Weights of a small transformer language model.
Size: 10 layers, MLP 256 GeGLU, vocabulary 2048, 1.31M parameters.
Architecture: RMSNorm before and after each block, rotary positions, no biases in attention or MLP, tied embeddings, capped logits.
Training: a variant of Adam for these matrices, 138M tokens, 4206 steps.
Each number is 500 + 25 x the weight over its row's rms, rounded and kept within 0 to 999. Layers, rows and columns count from 0. Numbers have three digits each. The size before them is the row's rms in percent of the matrix's.

# layer 2 MLP up, 256x96, rms 0.0825, rows 67-115, columns 0-95
099:519463504532486537553552534478489516537530545473525484494497521515489474511470532511519484525534516509545474503473523501526469528434499479453502497490516516509501524488516533480509507506476522479519527481458526495526545485506482482496494501513480567485521507476495512536472476500484526489
093:482459477545486532509490496484514515491469484507493546483555477493512441525457475520528479453518487508497538491521505521499521479510465507496480462477517550509452489497534538516508510512491482537495531530493513509456505498458507525478454460522466521481486507491507503543489519473511530495
102:532562498530484517487510541545476493478498509510505491467495524525492503457500496513500547448442530471511482524514476524539475445487500477500509506529479509502460504517511516511472527485480496517522472523513481531510463538500511510541495521505533524530486500460468520504524526505507502560
096:484493475494513485493494545510500504560535487495480450503527443499502465524526451487486491468511514482523515459507494491485475498496500472519517512469496462520515474508511504484510513489441490509497530478469523480504517485471542542507474473525536532493525475526521544463450486518456491471
101:507505539485485504535515451507520505504521531521470477476521561529474512519497534486469498498473500469478470489492485476477513469479516485526487482481436535484524531477498519512526499490498508498535527513509438522486484544554489517504510517511446503487547519490498506531490458533492472474
094:519546483519500519485526527500452488497486526505496523489494486527537528515466515507511492517509514466506524482499482465493505487480501488494478511497495454463494485509538511467532504507517531496495458529529512544508514450546464441483550484473471515537489505445520475485533503447478483531
097:545520525499495490485513526512518569505465495512525486481495495517563519518509475515470469477501457488500503507472480515519477486490527544497523492453507531492505495515516507467491508458563522461546529506497539498525475523528508480535496512534470504501496504505510544476525505508467466546
107:552492516448480508518493474499506538462493501496497506484497494498499496501495498515488517457489500529493496470509440451502519497513538524475500488500481494512436541547528490522483502491554482557519487458556471513493481468519510521477513498452489510478470495489510477507500436486504484511
088:512503550504508572463513454490485486542499487548503499512485494486521516545489515507509500477511455492484522492542443503470472495531544483511502533546491501446546509513516465494497544502495491482484496536516452504530472475466504507477509514491501490515496518497553508528483514502487481507
093:454505483490498507482511455462482513512531519488510500537528469481528519497517477561492506504464551523455499511531509485432564505516487484485472509519507496469486476487481464500532459494485483514499510519503466502496536522461503492495468520504504520500505499465435515486502527471539484492
099:464504492512502456461512521488493538499509534475510475498479536533515492493485541493505478519536456522475526510458500496503510533436508519506528537484522436514478508505484513515465499507493465493494524498501485509515502473535501538517471534526515481483451509459485503491498469571481525518
094:508520477512465516536509530479481509515513459453489501487468505473529475506477495495495501493459506516540480514481470496538516529495465532454468523535462526552469495539497513523477453492521498474477515460519535519490489528491521513485473474515492464540535503450514513545499491474517502523
103:513468451498475501495515509483505532497502528530488495520507489512536466514483484519508528489523506480478494499513513470504507531514514496514490428543509496474506475471547451526517496483543520506538456459547513510491517505475478495498549502494474516470483490495472483494566561469526496523
094:487498452486536515471494488484455532480448511519487518489505493520482455507520475433499472507500481511453525486522506480497455480521502505492538511551486510464511493538468499510523543523491531510523504489499486464499506493542466513533510525521522506513460500470561482513469497508528464511
102:506502471518514469491479464538488445505519468490519492491523465513486493528514457448473516507478520520525556520510482496493457510503505498461524467466497487522484491504493544532508512482492522521511554516462493450470540512510490533474491510522501499501551532498439476492495502520504538511
098:505486514482527526472517506515468509504467479554455489478501497520496462499504493495460540536513474523505520506513507481531501502467481490525488477544507467498514535529463491485489484440449513540493448526510515526456496486485472512441517500516524506495524478463539524498514481486458524489
100:482546500482468509503484499509454501495499514540560486495509546511470505500511508485532489490480521447450499494533526546485542481457499531489506460479490493499527488566502487492515450478502499505505486517481482497499492502498457496493460509499504496510505428515488513516534526553484477520
097:479523538491476514493520487496496472506530518532493497509471517464505493483527490548551464488522532549529519475473505512476470507517478538519479481499519492508472472511514496520521450487494531536482512555475502529512569516505468530507535501498486505471529491504475510511478461483516554462
090:506531545474533502497484509503500535535515505518548510526500497458506467487501438492499488438512480515545519487502518489514516487492469573553475479509512514513502494509445492504527507465471527541519493522456510497485512459517503512470469539492501456507479506526508494501513484502517526474
113:532515521492467475538475521538470458492506513503482506511485517494543533480484496458522495496486468495494456490464472501475483469500474467525537481460542481527522495486461502474532462491458505474493496527465502541506462480513476534504500475501494508490558485500509495470466546520487505547
095:455480545515525466527502478494551518500507496468510493502519460493535510469499462525523494508521477520496517503514477468531537486540554532518473570500489526530526495482450475476505515493528508464504486518565498526503506481507489505469527494514504477528496478507552495471511502481495520476
091:492491443556497501540484463510515491480509517508547514490466516539483497496514508493498478505507506528464503524506447518453516528534520522487477507459507542508444533477493458533536488499502535526510497489502533514486569474489529492468484529476493513506520491514492509529494509472540517480
098:458493497485509503477493484533539503459512478499487455490534479491476493473523470507486517547477512505543453512497505522495523488473469479438464541462468556508525475499528477502550527527493493521457495475498482490506495495506519513464483498495510496534507463539502503520518514498556535511
088:516490499507523484467496522506494502479515479539507504527489518521534500495519568487512517538487453537478548510524518507508525455508505493492529495505510491503534529495485458499530502505541523503498483479514481464479523552471480552480471481498526514491546548518504530514518540485535559479
105:513582488501476483518515518510474502495489478455465495506518476515502503528506506497528504494501532533505469503505479513522545514513451515496463529520456477486504511497482468515500494484524477514489512465485501512536452493531476478451483474487530540507523512432527532517537498528545496524
104:500545514493463533460489539537450519451521445475488535507532490488466502499498505493529447524499477475486494538497515523504534501516505455504503506518483464496448488497521505512471490454486545505534501516480493546488505487490505499524518520517511482473481458490479481488477560504500506471
100:529493508504503506468511491514522529489520550533511516514529525503517514501502490509494480532548494466510540436503483470491545496482514516469508506524470488499498511454518493486481506492526536507487481537506501489501525491524509483567538525554483510499477569494515494478522486433481468484
109:524498477502508482508509493477486480535492518512521484525476529513473498503528466501507554544498516487494549501497512504503510458454487492482504498482463501483471502478443519531528465510506468526537500504555471482541481525508512467478495466498500474481531517408512514505456504500509491464
123:504502473531494500496474527488501487491496462515484494469449520521464473550495487514479508555512509502539509501487464480558523502483493459497495492479483521513474490523511471456493416487485523492511516499466539508504511504501490485471486525532543543485447496457541520509498498505497479469
094:464486453546496492526505518484486500533489478511470489480478522532494492500523504461471461476473487551471493516528526514456456497487501494540486472465513523477495509498541501484501450535475524506492513491523530527486501503522475495482478445509489538506537480505519503448503518524517546451
090:535485493490452516513502482517456491538450521466534481509490506487484497503492494478485504492492543522552514528523505462496506484529500527524485468446510488478493504510502493443494517499437527480482547503519512494498500507483473535460461458502472470501529501528537526456481511516468476499
103:523484507512513497507476478506495462470505512511450535498478499511491487502486452517462483556441461487505508510492493527520507469493552498458491529481502527509470555485489430507447499479475456524515474492527520525507509534472503520479489491496513500526528520498504507465472463508531508525
096:506460487499501529514531525533506467506490462498532513517514492480469535539530521461522509491496518489509477526520457502455472466520515480513481491470494494442553526472466532483514510517517534503473528443540469487516489482495449486494496541494484534503537478508491510511490507453490479514
117:515479504516501481467505486488519482490553501453474539459501546523455469478507517553506520502500481510507509533543493506523512493511459517491507539510493504497503507473535534504463493552521490545483527496470470532460522497499497508495477504480498455546556513489461503480529535467507497505
095:475555517465504482507500496519530517541522513501557499518540511514491485527499502543504524483476469507494473512506535471488511487514507506559529538497507523513526504497478545503502511533485461495466483515503496465455458521471516519555519500564511528523491477514459484521479498534495510527
087:490479493514492543476492510490515546492506499541503442498478511581452500521524481499507526486466514473500492490536498502506454515505506485456499509456481496487531486460540524467453502508465480518487492503518516448520486509477492489536490490471518518515492471524507483463500482535478460463
099:479544509542516471520468510520487475486505474493496517458469518491457508482503531492487520500489516494454480482541513476481483511495486470509513503518577525511498494492484495484429483507475483484525499534495491523556463461517490511492552501523524484509464490475508445502501500501475449513
104:523522498486473487502516472464513524501487530510529502509490473503483457536474485511477517450525525492489475446498503476484548519466523463460499482511445497474463522541495492500537447453479504525506514512463515553468494485548474513471491518499487509462501500498490472493472507477466513503
095:480486475504507559504491501497526458510521497482493477495509497564455504487546471525487505511530496478491485423473491510434541515509504509492508501474475504489525491509505526513530509494457489519502533498513496471508499490535460468501534527538520499524479516501483577512509482491496537506
100:495520525519532521500492530511482482487501485489495507525559470509537481492487507468481484469482450509483456508498545500510549452511461528504492515501497499491542464533529527496472457513490532497501511546485504478519473510480512509521492478542500527528510526509482541516523414506496476495
095:499513526488523523503475481479512492559538474525536535528491484546541492502504472527500519535522493492494508480533506482509495551487490538500489543492488511538482531508479495490535515489516472530550459544534525480505475484491491500489517492508522494532545505472525480478493494443475481558
089:489464497490489536510442514516539477490522480504479508489494485514419493461513484472519471495522505479556523466514509516459502460494487515503594494525500521471460475463491488487499480518513466502468510515488503507488490531513505521469478486500501479488457502518485499471488491524465472504
103:499467522526527496517506515443485482476511549506504498482532498518491527507508482516488520498522515555508535454470533491519516520505503540460473537518494516448482531504511467534483488506529506504489515493542467480490505464486505450489512539492464547500511497461486469512515520442516496540
101:494516505484492503483479485519490511483506495538545506493501468487522497514472468530497474521496506539511508496473518493514568506540478481499560493516489502487475442490545524485549412517495540526521504524503488512516475473512502499486478493528515562522500500512517531512552512485483504514
096:493527533477502496468468522481531515519502544489546514502543482447470543464474509490563522494513482530521537518546482472490464548460506499523542544492532510508492501507498497503510507506512486531508531513498483480505458480501512487505500513515520494506513483563481475543481512479471477520
095:461562508523503483501529509486498509487514506502510458538494505532500475438458473476475477503518485508477523542516509523502439460559508547490473474489497496523500537522525487508502518539504498486490522520495504496500532476498491561510495532447506541502495484504481475464477511520504482522
098:521513529540547516526500531485488485504474510535507510514431486514520480497547490467510512497529504515475501478483468476485481477449494519506480493557501535525449496529526499546470535492479503480515485495514520485505530479528506473525500502491483472474475476497508491542510445543532526471
099:456533535493536502517503469485511557482459529517506476508521514443524509485488492506478500483507514479482483508477531524532517486469486479446481491511482510497457465475505481493522492496519546558491506523485551476500492511524505494459478535452448514493485498476490524493479500465529462503
110:495505490522501484526469471495529461458492469500501506464525499471479475492484456495486541494476528535477460478497475447510515543507488450468476492501507491537523490515510463494482500447487549484490484481482481543508478506532502471464522543490488454478466503500504476514523488550492469513
# layer 2 MLP down (transposed), 256x96, rms 0.0765, rows 67-114, columns 0-95
098:492560517485494521469525455503512461474502495471523507514506448488544542451497469451514537500453481492495514489518540485480545462548509493480490525533491489497503464477505521565526480494497499556469503504522505486495510537488486485483485508491542514472508518475509497507514485488504495513
094:507521514468505494488448531524507452558476512518497467528463510511512535465486483468437501500483505507521480529485510516505480507518502513516543513506504476486522498518524511486510496481534556488524502497535530545568548458471534481513496521512519542501541491499526496501512484489475510507
107:474487494490494501463481496525472512500493473512509485472516509505518502464507489477539534513520476520492508496522468538481485508566551471513522510501462493499472500487488527522518557495516503524510495523506497453488564496480530515471545454505472470478521532504512506505531493527552442532
099:515501536519506538493470495485480546516474495494486504445525522527473495488488470477525527548479440517518511488530533496504489506522489454489505467484519500519472469481492452506456501495487508473512470460521499475517516504509501542554484467499519534515532536494515480444496530506482503458
100:434477497506492534521563484514524543510507482504548510489503456497500446530496479522484501513504510487503524481479549473545509489546500483535502516528490512468488522489483496500521521491519474497538481488528448525460510518483482505471500497525499524508469441504464502538476495490486511539
095:486475511467488509490524544471477479464444503496510499501533507481540507483498509512454487509519526493509479495480495548518520484497528527484496526448525508502544533529492493489501510541545519490521534491534492553520473481513493474485467528525455442488504492505512451479530455521490502509
100:513443535483480507471487498503508477479496509484467464525489501497494529492499511480493517494482510526514505500498528472442502513461466487510513508524540515535437493488459540526501451477512493532511532496499527520504508482467560523484489473448521477484522502514504472502462495492565486463
102:488514506452459510481504547519469522507511501522522448563483499489486542467509493477499499491532453504505482557496507534463493532478472488490456493545492452499480479482488523504454509468472477496440499530495519498486519476499508520499512507494500507516513511530474470482511473461529488528
090:486501475493489524510478530519503513506490518532496554468525539530540504454512472519440485496496505533469505473514535527521528466511559483532508494483510496560487502478484526489545521513547500506524477503524511483541529563505538525498508507526504494465519532485500488487475502498482476487
096:499517523496516483499440522507509490560514506491447506488512489526527510493496486486503515490475458464530482553498484464506550449516528506488555485512500514509506490489476510471425524512514526516501452498523546483482513507516485481495538481513508522537506541513533504505493528498493480462
096:541479510508493515499489506499495478498550507529500489489485521487505518509515517542587508482500509515501480477538472541536522508566519468497489491498491514479483503522509475504533567490480536502486484534506495461468476484476474529491491480480523526462557519524486476501550515478496489483
098:514532479472485450501537467497529494480526499501506494557474465456532514502518536518480499531488515505485488482499462496486493520525480507531463549503527523521494474484498560490519493490457436530508519504484474504471452500541536500452483499507514514489526492535476527511491528503505516526
105:502485500507546470517487475466503486491455520503433482476472545480495477508516461467493499470491501502523468494510487518505506464472572505499507500480531529489548539490469487488501510516497492498515525537498522526509487459525516502488483514492491486469530454568463490526509462508506528470
089:479471547520518520516462515501543482537490534498511463516535488529487536528533540541447491497496465459516541463508517484489483471535517506483467513518502505578490508518485446497494517494490504476484529520545535529527488506545483488484494475499517505490510516499528497506489508467504500500
090:491496492520461533510408494510514515500544508502483463512503492499484465498515516513543510492469465490510529502485467483485500530496481483464517500509484479483503486494499482524523512523507493471467487501470494418478511474491483495532527431515548538531511502502495496517507525471496449476
093:542498495483448514536486509463529500548512552482502479537497504429526518524493496525532482493511516502549518469483493530465485497530497523470494536516508516531475445478500518501491476510490533481540529490524469455520504509504455479513477490474497506510468515507469474523477510501491465483
104:534519455498481521490494531465552537504526512494498458531499499484501499483457498485504446526502523469513510485543496499466492441493493474527428522496488506486550490531470495459476468489515507480488500496503473488492538491490488476512483512531438491525470478475512521543503493494490484483
100:453483516524496521492459482444531507464507499498470511454520543483490487530520534489454476522496521502507480472516511486536495512441501553496506535483492524460484530508485447492521479509491467532515514484510506491498520481465529521504487456530461500499482516516454492487496500455503513461
090:457500473516490542520469505478533465478484542464509524506521486484499489511455524504502525533494509479476515529505508474501466478504533453470475477509497502499495513529520493433484507509512497489479472459514510496517528531512470451514560464506506529528525514457510527477483517514454509548
120:526504491513508485478491484490471499507536493486482469499542485469494528508561521494501494528535454532500523514512483514511501476526465486520524492510516459552443451476516516472514514533491467483485488583519474513447509491530491510524529474481504523460507496498509502458488514484496507524
097:513522427479460496497469535473452456492457485493478504537446465495522529480461516525479458529506536473507486520517512480457484469505493517498510486489528486506520507476534482489529448491519489508518527469522514473538534532514517484540489494511506496494512546486509480529503496527492491498
095:467496528496491481521465491511478472539500490498437479497531506556477501483459461460505500503470463491520523531550540502480521483532494495502474531537483478510478480488459530487497498530503497521512453480516517461494507508516452454503514502546514534481478509466467481508534486503488475488
097:535502478490480508497535540512535479513525478494488502488491473498517536490513530486491445500475523511468494487546489484473499519464533471505561514519490522507489488515511499482508499477531505453490535516510471538498490578451527503500448502489498450493492507490484500472486509491490461563
088:509457485497497485506492466495494493518478488499492505507522478509526483514543483460460482500465510471527515532465470486490513529492525530542431468514495497540497520509517545490533510484460528464496473484465534512465444509513503485484544471506468500501516475494496505482504422508482478496
105:437487504495507513505480507480470497468514502491503515515524506492513511491492476533499556469542467510498478474507502453461466470499512485509493500504516492487502525470542461488470493522501471489522502499510514511480538492507473525482475425559480432497488509530536506483496533469522520545
106:489509486538547515544515517486510508507499500498471469502457511513496489519536467528485517545467507507491510486512502466493472502519466542445513531470502505496511509506490540463533512498513489473471556493533462485512492492501504547480456446476518492472467506481476522519530462535547488496
096:482496484484531459574535495472474518535515505524527488480460484495491493495502513527514490508514480512491453500489502486509492486547509514488572486498499454488496522506467543481492471528465487536569512514509490525553497475495464470489533503480535497500495508500520510540489485535491523476
113:511514482498525506515522492448531536552474512488476530496480470515492486462485512493515480524483509483497480466494504470462497481497525522513510519485489475536490476477516479488555518485515473559497508450503520526498519471502482488524521518494517520483516512459504475522442491561436464512
108:481477510497500492496512544459497535519485460528504483472443500510472462481483466484473484493525512547526487478533493511515500510509530459540481489493469527544511537528484522463501460528482528487527513474494506506491496528473541480480481541528474481513495493436507530523494510502468455481
104:500496519461510530503491527531556513464482505481529541496517511502529503502506498525504512521454497471497511481476523493510515461533477474480494533483500461501538534466476487524470488474519486457503501510476534507502486493457552514480480526542510487553489457484515530539493440522475530513
090:514518507475511470474505497542523511468513498521490500521484557493526480530507515498466523494505475487490491467484547504504506498529513491453542513524537466555469517528521464509516471499557427519497485523482509491520520495519520473499489488489494497537518529453475512495506486490564530516
107:490489500500463534490487492457494505472503528447466499499466488485519522511500484465516483497486516511475514457513526486468538563486454503497498532537474511481511494519516519538438483525468517472491537457487475472498527523506527484479478497496500489498548521547479505449479537497521492506
099:484514514472517480505459478483525559545480526539459483472492505492502475490495462504482473482461493527520500490496525496488531509473517520467486522504504506502452451519536475509451511531489498516499465528437467555550523469505510493481507473495461477507477504518494467474514492529501510499
115:540487473483529484482537480485460527477505479505512479511498503513470525460498498528518501519504543455559489467480504492518459521487463540523494570503502525515506465471540515476475489576498484500508479481491472485503471500492503504511509490489526460542477481506515520476509514513528457496
093:457468458505499506512560486486461510494536467488492494435520535501512456532497515483490488494460490515508499448531509498496474505505517525514546521494503529510486479467507467496484502491477536520517504500523487482551530549527455470502544463480528469521514510501514483456490516504503511480
090:515562507536493491564528513501518494499530494515522560471506480476539518478484477504493476506504507542506512518497509464525482505549454501541510485521518510529466505521449470516529528528476503493509498530536517540528512487544498521483512528490498540479505445489493533485486510503498511527
098:469487489480554501502533494491518558470498533508497510501465519519472474560531506494500505504477494519567499471522491519533465473513462480501500508558492528520453541512480475512453489487524554511497517518506529506473541508465514485518515490549488503465500506497525488505505480507517508483
102:542526534490538524463528500485454469510495480516495510510465526489487464528474484531487500460507523504505477499461517471496523495465514593513470486527495515540502521486522532496510478464484473494498509478447513525529452477498520488496493471487506481490449520490480475494511522478487472518
096:522493483479506473448526503526500513548524487552549479452504498507529498488483529538518495474489507496479516459512493512494486508515537468512471505450522451519481494535492457471527477510473534502536561496495516545520513476522531469511499507466505503490504497541471498542507512510514474499
101:510500492494472508491515518509509476460510475495494491507537507503498498507493486492432488489477582459518504496489516568496465525448521503506522505534491484516502478526472497498520502492521468499503534532500479509526541472456538512491493552529517445509486465522473459467504488488502493526
101:466517454527491552521519528515486510484518493529488509495538505520472477520503526522519480475513492503526488500487474532523528502506508472532508494480454502531520476453545484495502515518437458500483512558479496541495523516487468496511452507505479510495471454480518477467502548519490533467
093:498487516482489455492502469515525533486510512507538481477476529515563488542508520481459502486495454499477514484507481455511500534477510470505474492466501484526549495506547515484527517491482470522498516477465452544525496482520570458522482484507498465452489485483483510513491506531510515522
103:505518514493479484476511486485502441494549521509485519508470477498519504483516490480498516491535480523560519463549470511507487478464505501541498494448485483534490544503497471538501496528494495489452481502464487506521478503484513531470501466485522479460496555511535455486489498433515513488
102:543495546498509483499504535487461471494489504505495474524501515498529501544537529529484520470490525540493460506483495500480527493463492501483519502533509514468580460491497538490506518543489525505472504574440500480525488483499497526504536472500521484500518526525515503478498494470522537498
100:460543486514523525512464504500494515500453484572490511470516459503537513454446480499511507500506500479501506487525477537539490472512530517517471504480469519500507518507477457513560513540510484510470489559527480514496529499461488479482521518526511520487491504478526456513489541500513498516
099:523502495480479503501473449491491493488465502504474461499485504497499479499514472488547468467508482496475508511510485480481500500513497506540490503530476483499529505473487481457547541540474488529484488524461513466487519472513513458448536443508496450501531502438517503459447489506484478471
097:514507517517521511467500476502461484521450549514478488471487491526514543526542481502511511515472471469528542505516482503505531455499474496530505517456496522522498486533510473501494541517523547499545480500498523552508442547519464502489502455509513482450498537498501492523504498488505465489
098:516507501497503511527494508494542490474527483472456500494477468498500480508528509476489529550497525488486466500468496471460499515534453489503487516526464501509529539495518494503504517493506460495537462492523478514479461519497544501540494454528562474515491479511501485450503490580503538496
# layer 2 MLP gate, 256x96, rms 0.0836, rows 68-115, columns 0-95
097:512484498469530473491488497488514457473527473488532481522515525489544498460526493475500497531464513511535457468481515468477532487483456510465508520549497512523486501497509511517499531499455499487447520530520492465482512482514525510508521510536465488501522523572509551522477465477489482526
106:512527489472480513502474471521492471476499508494513515504507520483506490465493471541523528549480472517513499464502503490503464503538522479464527492513472472553472460465503493507496545517480511464458478529537497471455569495493550515489526475538493463507536499505494527490515538507519481512
099:512531503483473533506480482515465482498537493483467470482501511496501544453500519502501532543472474487537538503496555532518482553476451485479486502517527506510493465531554451499477473505514541451501492508519490499517518484486494517510497449472492475520540509487473474486503532491519469518
100:499501511426486463516477483511511487496495516507514512511474549560455501482491485457460493489455502482491464496486489528476504496469533496470507520498474489512492470460498530491503512464488503481498487519493506509506453505499466490473477465491452439536558493524540520505472517531488498491
097:501508504529486507508527511529490498490569477458505444498524485534536529532534503482500514468506467539502508500473487490477501457527503495488540540458531525490500476525524450505512493547485485473481519492533460528523484501505498483543470461525480527501500502478539482509546504523503514479
097:509525504532478527509501526515528511459515488494449525505501530509499462520515526501484495461493467499478482500457523512546468534502483524468477498471502483503495525523495484501515559513508470545506515476523533429491487447460527511535508495512488457515486503535495546461488501466512491522
106:496446490551539501432487490489508467511494472508497525481509496495532492531481528467497502507491525520505499486494524540518474480500551503513498499490529551490554493463540504505504509532508500502524502473503519468511498552493495490507493516521486495510548518452484555488559535473507525478
093:488454454507520490534500516478503488499525523532458538508499506553526475492528478524498482490539482484475543448491529521517486533510568503508521508483512523493527538508520487496497532515508521481471474482517487493493520499505553523525514514496469462475547482501510482510468519439511479478
096:527456533500474520470456528494504458500499475465490490472472465516507484476439485481451472513496495532555508526492491503474482493471496466454520485480499484484529513512530543504488496497526483490526533495488498492542459512462450546518485450521523497493523488520499492489494466503485510531
102:487499466530482466515515477470491482482454512500516507556486479547531474483503455522500533501532530471530523498490506547492509518465487543488477512506501507496493486533485496476458526519511479509487497521514547481544565527493536485506469496492505473493482476509543502513450495490546480526
102:540550472487489482512445491520510510474519501528474521509515507469510539527490495496481542538463476497500492474539494476563504523502516461517513497480513560457494483532522504510494525501504531527512497559523460484492504470526493504516492517504468481547524471523511511510533538505534486520
100:472547502484480540512524524491464507528532488531507551539513495477494505482510551544463517531516490554498551476497470507540494528481467483479523563517494489484489475497496523472509489486524513501475486498497467472499490500494495515493551522486477546537486482479531509473497527463495471496
098:507453481495554497526506500487501480458476466539545520453517481469528487521519490458483469504498480515464525512499502479534511506499543528542516544505520529482515514484471482488481488490495523523495484486511500488530485448500513521524475529532568475504487491550533534526518477504497475506
095:493485457462472474452521529523455533484502475507491510522480538505488505480510515496517532517509488514506548461495509515547514500469467479540524498478490514460507485496504513487487501563562469519483491470572512534504530513485469486528484475482494505511481477457509514504528526499496503474
106:475493500481524490485501465528501472518443477500487478493492515558495513475485524503476483501493418488480508519497474482471491534453504524501509481436526491505501495518480491455543539520481517508496453505498509506471490484478471525531530533471527483505548469469514537482479483486518516505
096:522475460500532526486501516486507485490500478469470477462546489497541486480521487501475442548492497451517467481524512543507472481496534454529479580507495535488550486470497507490506468512504498526481539531515509485477501527517509496503507530520489522500498458544507488523496519500486475485
096:572496504475486480473486519527495494506512493517533466552524492513515494481469546523532505474473462502510518504500496478505487487518497497536468494507536472515512485495535580483491512528486532462505466537527509523525457479501512535470500534497530486519549500490518484532497477496514530534
097:534485494484495479502491499512481495456503501487494493489485523499519462461486505486506532514537509517490523453479493527510529532488454540500539491504521526525519505465511502543485485519521470548442489460496482488478520529532495545517489488491503501483466472452519505532533487477506459424
113:498513482478451513494512476509490515521549490458546470507518534503559474494492490518508548524492461519523502529524507529512529465517518521484506546514478478518469472465559496506505513528518520515479498536522459515493516479508515494474506467526496528517491447492479530530551519506525510499
110:513531439489450509476514517515495512529533515499497503495496471522515493475504528488477486525451525441488475449476476478459480502482486476512507500466471450464519520519483495466513513495511516505500501487505459489526519543452515519475509492546511462504533512524525503482494505466496464552
094:498496480503472521463495520505526487453493471486558541516465495514447453528486502521503487500525545512484494473472500486493472494494528484450505526466476478507473535459521473479549500536486517485490481501484501519538488473504492495473495494541540485535474491498536494529521537484471511543
089:503504483500477511539521500497496497484467467487524519523513493503541493523475514477542477503485479505432512437536486488492461532442537500532510512486493498487533488531494548448526490484507522480475488531513471533482469542469518479545484524477478483508524520491495509480473511479486460512
090:477528505507492492485516487498478486534480485468488496581531487496497507532482513496542499529493554472536528553526482464481487518460526519495496475512501481521515501535456517509490443487506515520516485477546533491496500493496504538533549475514463491525491494534492511502517494548518460512
115:512523492500532483523468472524490492485509514494484437514578508539549488539514489476525510479507429488558486523502527493517474475507511499545536502464502489518507503544514484496510502523489492529522544517526478507488497515503511568509510496533504504515499486508493523527542530513510504505
115:491547465546525527522439497504511480502497501529474481517508480496508505532508503466504541522466480496515524490518503489559488474489493499464506521524538496490532506473506521474564499528481535529449449487475477512526509497496522518475508550505510500514487463485491504500556468495530483520
098:482473502489493492466516552537523489469482532483538498522517512475530522488472480484535475509506512498508559502500477474494549484469453502513483519512492537505515470471487508465500484482545518453482467578474513525481512516467491533512458510527496497509510509496468505447491504473501472485
106:542470525504526526460472526520472409489511514527505473517543497491506510521517516498504502520462516536543495522535472484505499516493524477488522502515479561466494497480501521485492478511488509493484500545492498470497452519493457485488455486517527561523498511525499519500486481496507465466
107:478528503459469497506498545516488467492491521470472473482492510534505476564477513501559461508499503471545521494494486539538504506462474494490507529504489525527485461462484434479482477510488496502490513525512481525522492472499514480485498454519534516513477471504477548462490537527493483516
106:497504490520530500532484508513529486488488534431494514519524540510496501538513522498523497485468486502511556539528485452496515487531506526458497504514500524469509489479473493488497510514546527499429484562512527489488477502521536518505505477509513506547493501477507502555494488517563500516
093:508477500524501512479509523526529487485534512536517481491537520506540474519516472529528509529472470530493480502481512518512473440529463473499516476502498469548473514524570479528504497497526469489519504491501461494532512472541464506489469506507524525524517533484463481508508470478522560477
097:502536515528501513488531489478487510532487539467495495480524503498547540532496456494472515511466494500515528521504542523519523496480451504529508541494500507487516530440465522455499485478489489484520527472497473483552545510533504472525461501541531485504520445515493525472525515512518499481
098:512527478558501517508517521488523539552482506498496498495494546504489492484500471501507543512501508473475523512529489484509516449474551496467504522513542508499482514541563494501484471485541509538511495504485460520501482525468496490480495474471472454508504516466491468506536478474544485447
098:501522487493498459488462531485488527515485540513487515524507496527519475498489481478529482532491518443551518513492508509501497548491501521509521553521505538524484479476537480475513466499501499479493507509528512515516531494468519455487465469494507448509489438490509553433494511525519470511
092:512451516495535523536446494488503466489466471507506470462500519519526521453520532482513496500470498494521569473500509554526445489465477490510500480491542512499512476489520487525512519509439508493508446473532488523473511531535477482499523509508452509503491518484486476516517517514498507500
088:529518476544492475499484468537531495464537493529497535495475476516503465506516464536508533445509494545491502519481520469546494460516453467542500495499482494529476480512484527519483516479455511509531472525511538502482466485511492473501528513475511537488495480513524520552520449505491497511
102:462555513521480481518469495522509530496477486512496457513489510550476452545504489485534500503465505467519473525491524536498459494455518492527474498485538507526506496487513492504496493515449501502486467478523515563525463495503528523547491464519476495513483496496489473481519496532506461554
091:463534475490490449483453481501529469494543501479495481483527486497500531501504504465505505521513486559514540470492523536503495500506474431497560524457491511458506502516519475505536480517511503528476500540497499481463531494520458515511515545507522497493509490495542534481502526480473529499
103:479501511468507442499526493508499511490559531491502472459515512545474528483468547460486473555508486482509513515492496459517517525460463450514477485506546475499507509492477458494509515523466490490512532499510491521481456523479470515479485508528503506506514491518451539491516529503505482548
093:529506517521484498507502530514503501505512440499441505493525544533530466539481509509498461538497533432506502472483495526531497500469515521486502516496473518513487497527498473454489514489515441530457500500488463468459510467518524530521525532502511492505521493515487507463482519490542532527
098:427466424496495541479535484544469481490519460463500463496502519520512506509548495516501515497487481489499468489521517504510470507485489453544509517495494514497484447485531474485493491507477485455523542468471523528496514519499500498502482542505478507534488479507490515534533513527513520464
091:504498497502538473489491485463546473491502512491469456456468540537456504519495468481482528487523484517497516477500501483537513482529455487455517470500448486516479502507508472534489475541496517499520524501488487540504532490553509474461517531490511460459508502505533530514465464524476478511
105:499497448513501493499465551474430527487519488485466489455510499556507481510522506482510486517491485472474504472496504557477499524525529482470539541496538501455518473520496504478533552493504486502511533518529504505501504493498491481534464555504504522494478492497491545511529533487498528525
103:493505519495474526491480495492451513487517500489479471504513497500509475520437499467465477490488510475523449477510518510519494506516480477495501489542495536438523459534500514461486534512468503516433551485465436493502488468490481519538504465517514481501511521501457512497466487487517488472
098:518506491515540507484478484497490460504484471512489480534511488509520534512500487510510497503498484459482534522504560483550544511485492504516511496514465540459477441480512513502569488515476527519497544490550519506489498533497518506509505479470546474519497462489512511482536515498501425497
101:477518457492507472501512498500459480505477492525503503545490503556494477515461462510458507488476520479499499475504530460514484464508474471476463511518486527486515484544505555490552494518570515505490510501524485480508459476471531493484523499478464509509523473538497525516467532471521471478
090:465557492518506517506467494518524525502515480505495498492512529541506477492502517524504499501505506529473485509504477496508449529475518503478537541511494529480484461520529461489490554454488462521467489471528476463508503472518531501507493547522499523518498464501539539537518515560537541493
099:480509487478524506464497463468499471541464506476546527495531527515516555467485494461509460506500469486542467485514492548499514483489483526507494506469490485516494487501472496510529496465478489513457478516481505513533499512509459542509488456551543508487517456473533471525501469497506458520
098:455493509496485522495496468532504482519505489461518495491514447487481506484501520451469509499482522529499516500549457498515498475513493463494478486512483512463530452482484516500483526500503497503446532480531485527538491551486487553486488451502523473481494442493534505533491483538478456475